{
  "n_layer": 13,
  "n_head": 6,
  "activation": "silu",
  "init_std_down": 0.0
}
Each number is 500 + 40 x the weight over its row's rms, rounded and kept within 0 to 999. Layers, rows and columns count from 0. Numbers have three digits each. The size before them is the row's rms in percent of the matrix's.

# layer 4 MLP down (transposed), 1536x384, rms 0.103, rows 505-559, columns 128-255
096:515557491495503564466519417516528486523478462481534555477530497554545515532523483426472505539529512567492506512448497502499520497461530514490437513559529498526482503494474588508465533511458489473537479440416479483459490500401481518516560461461567479560438402533489518489421525597578395545591541503480532421470628513501507493538534508489511509497515481520437438563519515429522458486529
111:484425532495497504513423526518417467540505496481553471493515506477489518542509467568433424464417531477483491468506516499519578527586495446510482512497493472514516478517514506588457434505459482491507510501448438575496457536582415532538433545557512495516446428488501529461466438483508454440499559489513530570455481471538460515490505464468456544506516483457546606513507506480483497505386
102:475479564477556519540474552495450490521487535556479511566505552492543508480531493579548483476527442506451466466473476476494443488495403563456491511472464486493427508518545502440534453428501435488485489569520556554500498528551463463571489482553509503535522524520472460481515541515547446411549492530528481488445521468506501529523451542568498565547457468463526465552500517518509513540484
104:494484470517567490521500519560508494535528519458559461511563524541481471596476449507496463542535464564589494503497439507407480452550533452463554581484528450506461476519498509513489530539479407552481487416496498539543545504402501491512524459511467432490411525483516515673507496486561494466458490472549464518510503527474468417496498475450575515427453458495486505534532555493528440533529
101:472569525541513520519489569535513552449526515532522428437498549522540481525466492526515452498549467481573482481563513470511488540544451535498439584554533534482494452454495513477538552525457491505528495522538499523524547519520554542410507414525496542454539461476455492533397485427443526477495462524507442454526477447513509470514538488503578549558493476511458442493495463536509585501512
097:504528514546491481478512562509497557501422516497502524452574544465537449594485445483500461501481495454474428549486550472507381457475490531509519516415565517478502618523466551469519526546461576519526486490509490521482471567505457547524481456521474464488584492523506415434522536520441505463460517499456501479498563433492541513487479558469420479484549473522514528519525538493438478573473
093:568463565504559509466509480485471527557415497421416478541482478491524507422502500556508426538523497594459515477545482514455496493464555565534522508465441556527491534519484480496570500455556514391560515594532469470485540525495503481511531540487481529553471506498498490479464540489575511475490429462525520527448496539477483563534430503423520500530464483542557473473479509510498529467455
136:535494518429527519402501445468475479487494524383407525484487479506482535435513541486418481483501517531528520457479497497511504520493438601515502491500504548471508477439473503462554386503486456518545442541518519481542467542502436478501507546530509539522560510514502544482398479469562590509463446517493499525534483514555484555506471510495389426478486600517449477466516457477515407474468
095:512536475491552503496479463436487511549473452514467499484496572465575474528517508415474560485530540495520482579530541562461445456501486492492504475482592511488519479494515534482470494487476497454524459400475467458458445501562538560446481472489548531482542489523477504493466503517523516515566449377488536497480527523507487440509509507442448530486511448488539494458518513497504556442480
100:564560604535529482380565513491489526393509479527494541497494574545527452440462498466509481519488442466499468470541526432515453586514474499568513432476445496599525501471453521439497496514522569561532515543452555485499503451475499544510459508445518507474495495437555453523481537497546476514499507547493529472465512482562473504564533501567408508512516634480547517518519498517474449504490
118:469466496578476547529486476489431475491479426534538543493529572529503516452522530502512483499471524463419483581497508519443489522543536511547425469510444449491499484456514532447485485535489500482517485558486464525473575465548492479554449480509507510573541506546448448466535517431565406504533564469491576526439551559529503490547515553531483557524498433494512474472520489538571514520496
116:526475524526556514518520514514468477541580405475509569517425513536529494530544530465464502504511586526511485494483530548539494588478444487553515517458461521441437541500522535479530550545573491394490530442437448511490598554496534541513462444438502540454502449548522531406538483526529440485474424452532505529448549468496462491536470455492484518505490486453459462442478408481480488529461
095:471559588518545472497491462531511593565458418546562516500605493411608514576473525511453462564478483493525559490472555543457501467497549516532476483513543504511544453456430503516547510494486508558492485446535456486469525522475529508524543553563473537520532469518508469491558541525559537469489521471494532513482577477527462500493499577521470529457473470452512463409520521499462480490487
100:409521552487503511510520523566441507534511489512471536487471476486455457562480522457561520603492462487464577466514506435421478547503459443383516514483463456492499536442569466465508533521435560512513510521489534471538450434575435484507463511542499555487554618549509490542516426520492497536481485534540518475435535549538502552563493580505448450581441429521461450550474560512574467473476
094:438517562506515482509517507503496524507449533470521506521498547549471487511569522525400465520506463589514506448481503549541513440578539477498446526480489521522465452549480505496509480518497535558512493487459558540506481542415478473541428495497440461465488455525465571532468510459449493487562493527552508493502507501584500459549488505488503460497483537455555477453539502467543491450561
100:467440571520519460507481518463515549460537471507493514499564533504384584479590515483541471494556509484432539509524534514492477466567527437492498524504511491489553490478494503440581454494446530580523513539503575437448487508456507522487524478503540501539515441526536485484517510462449438420354503448537485456500534506510497509508499497573508430505494435523492529500475470505418527537571
095:456534521513496490535479459511506499520450495480492469502509574445424483495459515537483516476444446529459496558522505559473470481418530464547577474522491481466530495548490575476554500476507479530415459510480524535540419509521564479485557483520530594508452510527533484477513490451446452460489496459435546511530421447515552498467517481511456433491561463531510511511438569541528451480573
090:523426546529458503475509534548507537461491557589497417497507440416546485510459514489477530507470442482515435464505541455533495518523546507485568533431494460492548524509452523463459535516442464493495478535493525519508481473484519491447434465495478500527483549496498541470485513535523503563538486502455472476523571420574546454512472463473438510538539457552433534518493500517501434455571
114:526487433535517483525461485454526431481531533479529451554495535572467410499469524483411504525482471526461493466534460493463507459571457484532542431498400561550508456531502544512461532501575509515514491460454502513510538436485572545485480482532468520444427482536554447509489556562588483437536457517542537499497526486543491496518476562469459563513493548539495554476565501475503455484573
103:559477508467543486451568478489507496529522506493483535444432440511562465539435451432476516502562538441471510506471513452489542490471557548475498512521503454532538482534491522533497556527482521400504438521524523526440488480530512471469484496505451494520473560526541455538477499447527501510480505440501505407540510510477466531506546492477551562534515508557564516480418485472532483555511
097:417466478473450520592533466517508437443436505534540487555509485455541519558539516520534515482519410511459466516565560467493464506478472522508463429477513476434536543531499419481559507511508504505530456487557489512541512547483521457556520547557459524471521548505500493479532408513530531434519547516484500430544516457552514487539506551420538532533603537543540538462513449480534508448571
097:472492498462515469459511508565534473495552530494539543482479492504559478516568511552493568528485495454473529550462546577518451478463478393514467508498474485525484519418556497498479519440540472508423553495512449562495487407477510489495519488495451492479524536484449497502507531528517551524459545526487562524478537513497573502561474503458466547534503473504449556497492498509522577481459
098:499558453447561526531489493487446465503504475538556549481461522490457507450515434499479465573520488523524507530529498545532550545500501531511451450490508551512534497455577539494501512533541508477550536456521520454490522437528433551477511504542487523472553462440479539471564506510544510472508515500553515501438579418470461524496529441530475420526565481486545446494511492535531522509472
097:534465430549464432473435382476488496451522527520456510485501485438463508492498458549466574482591558494429459463502516490442499550514522435484546487531453465495452449427493524459572515472513465490442516462522489459481507500496467428510472515536475499389521478502485504469512526494538463493496522515498433588456473475497466542598470449504471526557525492477490518556475592507542488593424
094:593407452545546464454470471509554502554529511452515503424534548513554520452417452514508599508585453451524530545523459443503528530506485516535506581489570571515563487492468490494526532496462531519503467473467488493451485537527438534475507535511554499505510511486592418539467554479503499544480537548477445476541477449461511540597487556525556537467484493475503460471488536488538477505450
092:486502517530506527471443482466512516438516512453477534580528421549449474481454479445531508495540469571490483569517589453551486456500510524475482518465477506509462487488527494410549473476423549508597522531467511496454481533527559481487534488495505499506497554488437500556513465515513587531469548517482558507445476537533470448497487529515494511484458504415487533484433537447555496486473
101:474526471515558524448551528493449597464516587460456547502450566489582490499487436543498496551484572518534414447486525553484532465568460465503492518539514542531483490546566508509472481560458469490545547469525445457514463524460488485498500493488557478474485506510488562464475509481512495503395477504511467482545497550499443406591523545488527512545538515522481493493489451500454474389509
103:606512482451527462491464486525550503475529513561453514493525515461460538495498563506470517407489482487534498446487436451530550507487425487534521472519498493481436483505440535534568555436546549516518495497439492492433454506487437495484542486542575458448436530498499557515484502433505482488507460553484512500440491536527435490513493478459500475505462513495503434558525429548537518522518
102:521458534525552491446484472524452489581513476507521451459479560461511523564529494520576489546457580523524544498530458491493515591595498460500478550471521484487488473503520532458508450334459430448524471525481492542550526563464511564483545495506492576497549489542480549546550467420440498466482432488513545443454472458550506444484458485562477517553457465469501531491547470476445462465535
095:536460483511567512527531499630509490532524470562566465577527465469489463465407454441419468489576478605444490472467434540447538494501494457513554516462582549506532499505470533509485536491503456466485495446473580429509478572524585489451504530449572438527469512465539483478502505503562455490431454513544428517486543528523449575503462564527439534449518453520513468479476490478534487553488
106:462442452492544538480551476562508532505462523510446511518408508588482499482459620503550489575502464534533427457536456511510534477543566533541454495496510583511532578566504517474544446548512509459467485533487492509466498508536439478517548511480485493444503475504488501463522521476502504560536520479523534528495490492566545480478462551551505488550533512504539573566433537483530494527393
084:567515488464544579554507521464518492559460499474455495469529550528570601518521524546497584495461523496513489492486467477563507519439501505450519501496542550406506452553473515562554392435472547494535440533519501525504477466508560444512537469510452489476553518451530475511527552503467436495492531466499505449553486469470549524452518474523554443488454528472519565469530525487506549516493
092:511485518479470587498433544486528522458479434531517452536520489499478427482490500464530469549420510442530513543504539473538506470495486611514520552486551451451493481537408499483560531485498600612468480515552560523528503518475566542461522443535481531529503521516565462501490440544458521507490501543501535520503529471482546478420479504461470482509475481485505464535452554554495541499564
103:522468564471471533489540543455435454485487470536472495416423450512507577511487394437514463431450497504506416425478474499460503465518476506500500478540457457438525384507495478531594454487503559513532570544600542551559403467426462457498511557509545513512501503459475445524502444519550546485493521469513445563486528598554510509525460513574508480579591509464491488499463546484531473519470
105:448446458491511506468531528518510561541575465544550467471494435498572512410489471533511516587539456479441486487518506525572454486507553546498514437398534508452487527495518504490376526528536474542548516476522514484501527533488513499514512499512482439542455464547543510476482594470506380512485528489466470512519572454432480436502469525557484461535543555507502527501521492527528469466477
119:522520530533507475519528579532539451491451496539511528532508536554483520556471462563483467483508540502463437521430522564510539512486465434508462491492485561538463571545527488466508524419522443521513570492542506503462540613528418495578491573534507514466485506518460509442503477536506501505540499600452468427446524533470496511444522459493494531438493485541477517573503552538435434468502
103:502537448469471484552472485442456513414490605528557478513533559490490471452470439508480442480502496542496472489482456492492476494483456460522501554508497532561544456454521520491449494581546526563469457450485507547457474532490479482563480594518478492550520547462482463504601440518494571514507553535465499509567453416491498451476501541507477474516483493503457490529528466509432492493477
100:580445497489519535445492502533530467455479487458486555530468479495494497459536522485432458476420510471460465493562533546529483477500464450493512515503449492409493490571488479529608529511460487459473437609441497500503441500599463491524554418495500508500466464514584506439449553565539448469471513445527518470484509464514531562489450532482537502455504519481538520479568476507466577443526
110:518510468443428541492558546562501518444531569555548454512567531560502447537491474490543596502583465511468529521521439507503415497472559478514546516537528517455549470533571466457588441512574445477483477547529500497508488491499523539476565557494592500470518492554588539478468478459513610480478429490578483565475477572481500571553487464540526477536533480459455466518434488547544488446443
144:544581504478405509535489449473540469511473496489407555475526517468538592462481491492485421438438610503568501525512553541516454446523428474592448590551486554508528500502508556494489481481433463566503591505493512522504562464486556484539516537469420486517467590490532526450537481511501450494511571486492519551485533441478478610518557538480484550547536542559454511535493477496505486501542
100:526516381547524445500480494541546517438509504484486433535491497534456464516509495450525542473512485547553510528534448510483447455530393530565525504471485568536532458457515400538490537521538501513524512482538459526460482561459507522437475514499499447481584548443496512533486497490492518431542507481527482519491543486495458489491494462485480538511512503494497447506581504495535539446457
101:518535416470527480535451503382473482498531515506542489511534478545504493531527479468463551526581468472551510528428546455478554503460439450526525434500480502486513506476477506514549531529531525497513447518466499535444471517532471401474531540477505536534454451479494537563537501523534506455506431448516500498515440472549418453468518484491486529500587540560464455536423478526514489467509
100:456528524499453496496562498534505387444579475466471499461531529485460474519409483623456503485513460520487555490518536535469440531471553499479446518528516567506518523480536496509515580466467457594514503465474535458481386457471462529460468506403494475484461526453511544453504516443469427475512577544491465498609488507464493605513497498480565497536497518436501490472454496456540481521514
101:499502466521541483549466505519553513516567493493501493513472470400481543493463511455516605526575472495500494444481539558558568515485483408438454483557527461515468452576517437425407483462510526548480500458465464501516426524525494452484483497556571581531477503519468539530490486378490527483457456514525490539464505460482424454496510512478525532497541536539512473479522475520496418489478
108:438510509436527529421521483485576539489536464493461525593458451536566486471535507527508520495510494506540429553511539449441481422483537477495538484529492490475554468476514474497562492434423426516437492452461518475509505548478471495480430552532458530562436405427520510523565490508569589474544514483555476439509488497466477542511485521520524491509568567482521528571498536489492496544488
100:462519461481462463396484521471509534548468530425527533528483486542527536520468433446478444405454517466610507545460456528553573503521415416447496481539547480516528522510549566523505509506495462544556503484442503502528539448444504499492519473487465497440552444505469528510476551450519560499521518516530528500567544537449512465507520472492445496485582478518579551539452494579411456479444
093:496495500494514488495435513518552526528539486442503505561486524503537493439517500501479488603504445380531589501499480489522522431535481543482468446599491530485582545483476505510552558468552462500515507436444507513483506531504519565501542430469554399408536463474452527467487532514510500550486526532477487443480490515469470515516478515516488470557504432464521475448481454555439492530492
103:469479502463508463494407467491466451549579500570488498446535521494484488474490484523434563482458543505507555499456525464554550456467534540501529556434465502510475519541479470532489552491521486385541581556488522487432520479461493526397527550542457455515524512477416487479495538443508524536574462428581526537488558390540468549517514545516515482525502495463485482502498388421474525505478
107:514617424495437506485469532545423528514461470517480468461524502531444488476467517497449524529511502566499527566492444475456485501515471423401544526494507514521479520481482501476489502513499532469533429512472490535497460568508542465416579482476536481497512516508447596430492592499488510473480534524520462475454436558424496502468487503445475530520491470439536542517530482569448493485489
092:480488546512462519433499563472491490534522469450525490512442535500465441476502523527565489582500459548418452513576475496534480470504451520439569561497426458461576510494483529443519492437518524462551483513445472488484458531467485552521498472500522547497511428483466518529442475537516480436536461462471536540596516466518539447506564486475466461546525536497576452511458624500563462513525
118:475493558481473501489583548545448533517482475499517408557570510498526544491534562498508475484514474477453498483551506504514590517520586507546529483519510490506496491527558518553475522471524477489474477383531439518499535516484450447499472535494523517488528499570516513471510542496496516492529551560458461456531539543580465468482508482553421533457500527493555474434456453517498573479452
097:556555453434492469587475552537609523480546565535475527545589458515524513531469507501411512570448562564576525574503521445490553515500500488529460489544531510530495423476438493518543495435492499507445508571504536509514540501468523489468572513476493555498538570511506452521438404565533510515412483524530456413535508524503455451454520509426440522419436504483484480520549530471472441486496
106:520457583492505474479524414486496475487527540448528509427567548496462450510508504509457503523529511475569487474493488399432529471526483543519586497539533423535515507504498491529462489532529528508484456470540532491538458510498498520510482455492462435581430525516474498599473495510511505461468535515474468478540535501479452462530497511494518515537488461566487564467471495443503452497531
100:488447566549517528544484480478486423504584517544407463505529484532491574496497531501474553542495464454446537460496538505509402537481474598484506502456509468489537518537520458434423529494575490488444563470556497489546461530538444499550462512521572554506485482509533488479501544499479512516489538580452606476486497484444475453472454468562494417513441545484490490541503473540516520517553
120:454505482511485507433513489470513484453488518529512523504492447465464574523452460468450478498487568574519483366508465443600463441515411542531462431523430486577481493503456511480438471587496565504554423507496426512538567519499434569430504494467520499472498488493527544519517554546620542481526522455476488500507545518465479507484587518477562662502557536488526475569428448506511523475430
# layer 4 MLP up, 1536x384, rms 0.153, rows 506-559, columns 128-255
107:506502468495564443553566523462459519496424475514518526493573544500470589448504540491497520499510543413494529504458503432459431459507522463498561443525577460465511478541490430521530513531540521524520505498526457500580498540495468488572554429492469414435488448439514513482419507554509515496515528551504459535506456503471452489522521417545458512542555476449499450509485597463506555529451
097:494499546519512572505500510474512527489578532522433534531551515560474537533517428582492465494377477457458541455461542448469442438522541540479514579536503409477530431483444508529452491435510516488497508495480468423511465517549517509548477536533526463537520505491469506493469559544424512533459505480506509534520511518432471537506539498594491575498477474525597484498473515503473508489413
104:564545550469400512487484530447505456506486491527534556479478493450441507609474501489508490471435536564532538503486495537440524561520528481413429435553467476394440488537458470547460542468452578484490544504485475512492517507511507509551446499518488511497508460455464452511560519542465539486499490468482493442502549462452520533565488479501468513503543461474516496490468475500537497530466
100:559489533484543488441474480518494541593544525548520486500504552529513441498362534475499522547407481465460458514540490522485443534564518529532458522447521508537502480525510523477535365499478516557489508555570490503453572447519421468520567485517487463566524491469456502557545466466559464472474395420537486490476543483499507527470536472476478469477484518443555527486586489461471511533531
097:610423406493547523510468521467543462532485573444466475486483522513544513483493478492579521484455485529453528446505561528526476463522536499533477561488528437477483499527510451458491467437417522528564503517410528481449525492490526499435479480530568489510519519469454538560404595525474425539466529444574540547490498535439508578540531457492550552518540516538463465524529470514454454523520
093:469534491462557508527505479506537438539485527576461513483558485563454514422522557592483480547473443485559527527472571463475487480531494456464479512521464502507459478523526468437463468522408524525470549454477505432514594541631486465489415476524515487500471471511487524474484489534522482456491516516510515481471510546503522561528550512513478500525474560483491507503566557470484535522453
134:471451509498552541498471404525405568559517463456462558465457474472483482505425536463598512554577578442380502471554495509462489565508501565497472556486556499470488490516549514449435468466485501482463496533488562471515549515500473475520439489518480486432499519432529511543491465467483451488544450530489522577545535553527491524573482502569466390491536554505504489540491504419539433527453
095:461502512492488520457525489531491505533448543525425537518518459431584553494548595491564494447488492501461476526515548558456433584544562581527492574466510484456517478482504472563496518561455525509484473439541504521458518461506468543549488494488535493472470547481485447515514469494429534502590503492455489481555527532480506512441517514511478482455521468533574486491477540524494550522468
097:490512522517474419508496517482484483494513486477489564481463496468451569578564559454527478474519558507508541442525503497453607474553449525461460529488482506459507442519454492467524506558513445496517515505518505535532443485519461499476467465538558507511522484457491431423553533464527534507483581429533546473525542416451483453507556535512482469451517480494460503485473508496434494546574
113:484485467531565580473534501486510543515546459450531535503443533519475508499564552559544527494417525528525475592501528483516443416547532531566462546468540452500505478510442497479458501476490490603518502486461470483501510508471496484463486479593516529498452509521497520435492547480523487534486559487525584542530554538522454525486501548492487591489526382437491518486523517483508543425470
110:512518468549508477464516623528537526497498472431436479493453509494511489524494455594531498466505438463407491539391478524508482520404480443523449529530447503438460548412500575491609473478443512518519499563415518451421496494460530572483523533477504466430468538533527510529500477569452524544564502491542517476530456454565519454532532506495511457493514491518441482505483434513469467598463
096:569476444422469481467484533474513546469547463472496428493525470459464472545462541515462535533493454500459487556493521470579504485509561479535504521575380491548460504450426523496553453420507457562528524554516491448429503442518488562412567551462500523471459486497517463526440484485475523503492527532499459520496564506547483490501468507541568426473519512448432479504432550503541454455493
099:457513547525472482452507496468450451552494463570498517500514503509520458478479532405485491547507526543541561565478479466485530543510502515483430426485489572484467515543508524475440469492564572426557564494586587382596526560534513432540512507485401501513431469555489511558422552470435538519469496443507522435496546485461544519468522490512463479500532510533527502510538467501477403529544
097:427501486520508484475503524449504560413503468498492478496417473477448514525472491483399493465488465514531571403495516565529539464509561507504545544543542598414501534576541529548473463483488515550550480524557512521478487520472537434500445515536492453458442500502558454551545564463519514467512484528498545478566525417399538483591495508513443516484491449510502476418507521443485482476416
097:434450485502506454511517553482488529478559468533493445571444451488477534532484523488537481526518455451455522512518478540504480455451494513534444490530470469516510425493582536460511433548454550472515531546494493443458507461459466511492591485482557458548525506491559461510555501486471511498474465471548505474412450490509526477528501476447526480472535447483517524464449474475538549513545
096:445575523529473418471604566444486492534536516503498529494517490459472599490467476528473503442487479528597526535494488498480458563494426570565527473508436470516502545456464513572497476529444543470493484572569465487476457523450442436449427512510535477483438499517503493444505464457453551533516504438462514460564452488504511491459519502488494501430470481534449501513491483485559537589512
090:469450523576550478507587528484489468605539453541484443465494456485504516526599540496469505491511495414483581506537509506558539488507509521577455518451433431570538537457530521466475544500474503523536453504531461539510511476511479443542386516523510472461515465431514429461487528521470465505540459538462519472565550525429522553503531493464524466543501561452472512544449541486507499538518
115:510438500527564523515471573507552504542557537511509535510543436530438562537477503560456529465471506554451508562590428465524460464508481505536569536547526441534523534504516544475487512489456479463535462556471524509525464509526474552478475492460501557490472501525493517503511462543503402502454442550543508431471524433467482436486471459439478535556490491468550531543444431472446521463519
101:502491615535527652559549474532531512478472541525539489476500507563581462513483503537541547468529454496566504538491447448443541437511466499493454539521543515473494483483525508469587481571451571504516467446442482414490511574530509498474538466552433502491460527446508502463501611518501482503531596510514476486506463518507503489489490487464450513432600499452521508561562563508495521529515
101:522524509495456506463546539468477478464509490481485504531482489484505548512502496536500461434443545560499502553505415518500542517534524465505443495488563537505476525459533548500449532412524508537560444494435492456585517459450496577497529493481484545552562429458497504483445515505496424514499445473512534449501444465444438538555482443488517517479456516461424451543508504561463539501463
099:521591485499539562519405516486518552548540501507578429503440496508469595494569540531446544546502556483474462488505548457425512411521507485497537495462505520558492473451491494466455551518534499424417497503513517494478478487558497467526511508502503509574542577499447501497515515550459501529514519470460487489417470380511527476577543543519545485460482439532489502467533540451561466557463
102:543484527495579561534572561521517472446461462528537502581480413530530514475531511541457478506556510446497463636521590503472496496497446520512504558491433490489611445526446470476509522466499467521415563485479426489552529508607505542533504465547536511519519519571519464520441538487467494599468523483490536455542468488456441531418530576519493422497483525541511474486473490558504487496533
097:501516550500523558423485422575506471520545465445529504574458528493470468474541490500500544564530518435439522499447503552482512527440525443571493473494454476474472457453611546475501530509565493509566466526436463512545504479452525493568562595546436548501481422502503486492540566474552480498513532532541426544504464458508451522472491569454558561496480490532509474468478553386587446535460
095:424521536478476511505485544525469474574489439523528523541489499460455507463493485523519472476528544550509507498487421513542474457547501479503512539455449430583467551471538460474472433552487537446443544549568484532528459454461477459492526500524483529492501468550453549543488448487456495491527530560463480561449546563522508521535537526476511529521498489501525512491523470431543511557450
097:439501545508515468538544571460515526489503520470545529583480546485552493573476496581495511515513551451516474537486522487433487502485490506559417499430500443428541431521545534555533494618451511496522483393502517483509517477472448476539478458463514471472451522540520528547520494548486515481485468475539395495480485478445531526538492537499438545487447539515532500474503507481537550509431
098:541445492510476541479529577462499486552537498477423505464454549428483474547516434481447500441448582469478412527488534450511551459542492447472521516538517528436491511488515484474534556541450463542506529492447541374496531452542548530503517490475593498485565438452516534505427528475552527525513491497439514433433520478514414498520516503534596522487579483501504533519420521495436527485533
099:511539501546487491558471547476481463507565496495510503462544492505441512559441475487485513526448514523517533496534483446477540521543543470514444501556508428535476446488449513523520415521494500474453471490523514519515481436524435517475517461478455488499510525488418499547477508456461536519444446468540465492567497433527528437485474526498547444544538554502427497463483478509525487543542
099:500447462465471508583479535480406423571540469524495535545522538524413459463532441531520535486468504468456500539485534462487513551572539496460479502438625466596482481465494538537487595494506498506530580390506472500620508425539471420519512447499495561490495556432523497505524463436428513520487512524525444510533483471511419455490425434540522459444491484504526548543582545541523520494485
096:486572550533517491461534458509498502479519489543538418567514509444483518561528506463494536478485576388449496411487550553512477531433498498531526490526533543383411486528487480522521501490497476541477564511494545434531481489466542493496550571499397492399492535444471480507513470513526483433496494504442545545526561447477518502500497481519567529518478435536498457510455531460487564491461
104:530458535521475442512457517520511574569513577457524558533519456506533460464511500506528519465438499469489466505548512494494482524456471563428416500505545453519495433453412456487530457538524512500518490514539517483524547512475564537482478502494566490484444471455439450514469506454601523552516509498533462519557432580441492499466502417464470467484566590517487518539499538439587486489578
089:496513489473467454478578461554546442523500504418514488559531491552496466552476524499515454541498539492504520498539531471499498454417404493480504481444550451470494480460470523524501549465485526453487438448480462466488477497487478526513476464513467508528408514485563471480492506448582539479445481548587477498501484467478495522442480453464499458502577491576454459494455478566497493450498
093:474499484513539489441570521527479527490496572539562554495502516510538540501535485491535486492479456557509525494501494504514366481535512557442511441474568588544500500458535508453439524526505519504589460566531523479489520514490462502461497477520408417532576544527501515505524497494530477463511545414514527482507490478413489419495540471508512484604470529519457481529526505522525551547484
105:533570542475506509577534520470427547461479512519460477487484490473447509446529533547469447493456535561521504488499517538475538522514478478510499506459509474520545535505519432500458478470519484502518494550494541481545534496503456554553488532573486495479461515445534493512537487539410470591429470443520520481510548455461485562538495569472457523493474466485480465408423424541444479514529
103:534507568474461502477468497498531509470478510458489451590526563491491526506511521487504470560497451481497543517518450507527489534539492449456487526478470488457473529505430556454471468502524548459554498513493516505584635522529490579515493507587542540398444480542467552532490425527558476491457449491563491543523508478505511517439487433573494467506512481509484485521500528511461530530540
120:538454568483410491502467532490551505478528474463521514446522485497465507523475493436540526554523528564488471491552470551482567571534521465406479524539539480510427465486486458501557468501508470570490486475475554523499512547478433464524464563447523507547482491492500484406515525541536476564464478428530456425486462492517566520533564510479471537512562535541526515447534511497556511525541
107:417474544450485414425437494503525480518443496561579553509512516499511461486493526465549486506500474475480507510524504493512451549431598490514473477489540522530473416378494431552518554539484482594543525416465470524583468482449466495496608473484487498515471485405547499519480496497468460516524501549460446437531510457518547558461509530525608496479495464553474518502537533584557562506534
101:468501450515509476489503586442500454493518530425573567484517511449484500550486451518529480501544482522495502463429484453529529564508549468564508411481507473522486499557507486516471480444495517513537498486451572475476547461512488506477444504471474486462496505480486485522552461430492438524473584455521554524467547411436491552451468497515510467532545496589544525454416491499455539525518
112:492515514527506529444494509506548529434422583571496578541560543553486480564447461499460523467490554508518482495502538536545442527497533466512500544544515477448468430514521494488529534554509514399546468570529544512392512572520570434504483575489513556495514469477497519511519515579530496487514508405523489451533561531481494481534503542550604465513550453484538490464452501436477503507472
137:490538551497506496562518500518498515466466487517525439488509542527603478498530518406537436494523474477488492470501462566524446437546451492538515567564472516522460473516498507494494492482510535449478524459527533558512569530495496555486558496487486575503505517527515522469494457500455495526520577506516454400496532529489461536487502505479469487549526530442499511505514421420596476475501
103:488490562520516560549549478470481500498540510514512442564479493550459479431509517436485514514519538420515525512524495495437516532524535491422520460546517505455575505426473536552547530475514406485461476461459459506534448485472537425469554532523501476512566514522527488509455493449528421511483452439475432480484544472518485508513458511580489493491456459473531485447518478439553513491485
101:502433540494484483501446511524454507513469514564456521482507482488539520404504585461499490481475432509491432456494483492530450494503556507520544484506493479513495435522499433472490500526499515504429562552466482528543536482479462521514516504527504546490574546372445376519462495517571461501526545561544499470555421461441536550464551524550481497476520535491517436508562489462493516547487
102:539529517488529496538498548482491511544446493534585562556462526481510502545516480545512480576458523408534496494484488530432541474493524566459501527486491449512521528575492519512511544527459516547584597489485479540513437478482529476523487546516462559461560534488553525489452452478483507519420509451460413488511514543543527590537540459492536533462551524429521538443499485472538532528479
107:496535578481522556558550466574466464545531459502493537487461461489510469567492507431517469496504523458499486488505502477489581436554491473451447466493548496555533494426506467531519496515448473512586547507462464405499480539501476540575495495489491513513431489469515495484501460502482475534480488438455475461485511532490568489496499533535485534530493439463568440472511508490489549481450
097:459469504546480535469523564504523552508470470518521510512538477520520482528540493452430445513545534438466526513473577482447493498493513486520489514466495534474465538529481482500441524466500511542422387502546505484463488551518489555558505489516431495497453514451504509581540491538435559518461461453526483368456541527470545523504571396531532466485552540533477501483480550554531448540470
103:479372526517475524469538476524505508565507457607510439499469561469510486524536492571458511437540502517541570465559530450537469522486442556450514521540482479523477538435558445568540507564462519513479469533519497461455507477582508479395535500509476509539510429490515504504475621443502526457503441506512574560454469466516468516532555546513511492531522484528527484512449531452504497527497
094:504433506405433470502508467490513423508515513551473575549489450493542430531556513526566452464523577547535446563458484578520524487567563537553514530541513447529532526505447432416582507504475479484499491518490559517472532428502514528578462459477465522439532428435524487485528550482505525486456472451533549472494486544508524548488556525521532491485487547555557488440448494505528494557562
100:538557588472525559485530451477544517556503435533456542505517481505473471477564471487501439407484450429536564460476574471522517393433538527502442507536517608427472496485508543508513462534505549556483497491516488551529448501424532548478517522551512534464517472462513522427554488471555544533426475533421535471476536391542473449455490449452534552513516437513517484534475502484510546434535
105:456466400483477470464493480556420556517497482456429494601418530480457492470512500494549491447424554521492496556527500471420495484505539511557509544461518568516512529518516476496498471530417510511536466437526520448512477504525527484465585401517501547487513517528505541487505423507449440518430462476483526392552467568506513500631441481479512442516474431455539560472535469541496444548476
096:469494565499567472519542497457506528530508491529513503493461498549549508510571553497580495483495494531454484601524611479507520465564472490457515526464572483496555552482480545507537500479592517486452462486541498471436444462529544473527429491487418497477505492485453472520498486514523494512523519462473495475518494461492544466437489450483455578513515478530494489512490527498523382587486
110:485472496477522550459548524546507547511458535443537469521451530538466488472570468492512428465472511493520451551505578468527518466439534492535482478523517433509512502442534526517474524483500492415462483506585463502524484479506499494485539437412469451487462494545457519530434562520539527546468487589502482462479518549448569442524446500498513481533437545517573520483537580470508471528493
103:580550512523540462456460510504555487491590486412471544500510558529545478506460566511439501461548556508465464435522496514551562530478492521500486496474465430469483514568540524522557567558555594496454453499495533539553562490509490460441463466465511542456526494488506520487458509484471499590451518494598521546553483486536523507580539485438500572508497481547472502552510513451450518539497
109:512422614464513480488440494472571563505469465522510439537476493512481443529524453564417497465499498511446525489568489547477490443472529466528495499513599463471442489561498483440494513528515458515488450477568557494410468494540496518499460469415492507485567515533518483526455472514510550543476545515449445488490469474522448447441510486480483486435459449515501481462457508477559518485511
089:524475462416498505517525516451531500532443534518531494495469463486411495514525518497514479536479581487490467494519510469481540484511504511532509473589492443586488449523409542535525513429580452496482541549504447523484492553534525487480483501548500493437510499522470415522496485464412522502469429551485509515543506558461483567508477544420480496531556473471487544496487456468507449569540
114:466526532494491451371514496532557508503584428494484533536516491561484513470459449504534466466541484465511528548471571541480437502559460498558496500544463568534446487513455539449560602533516549515496540468526496444454505516430539553502500520553466464485554497467424494423509472446483472564470482435544514543450445461482467545510487469404565467541506534456511519493532502417468532485463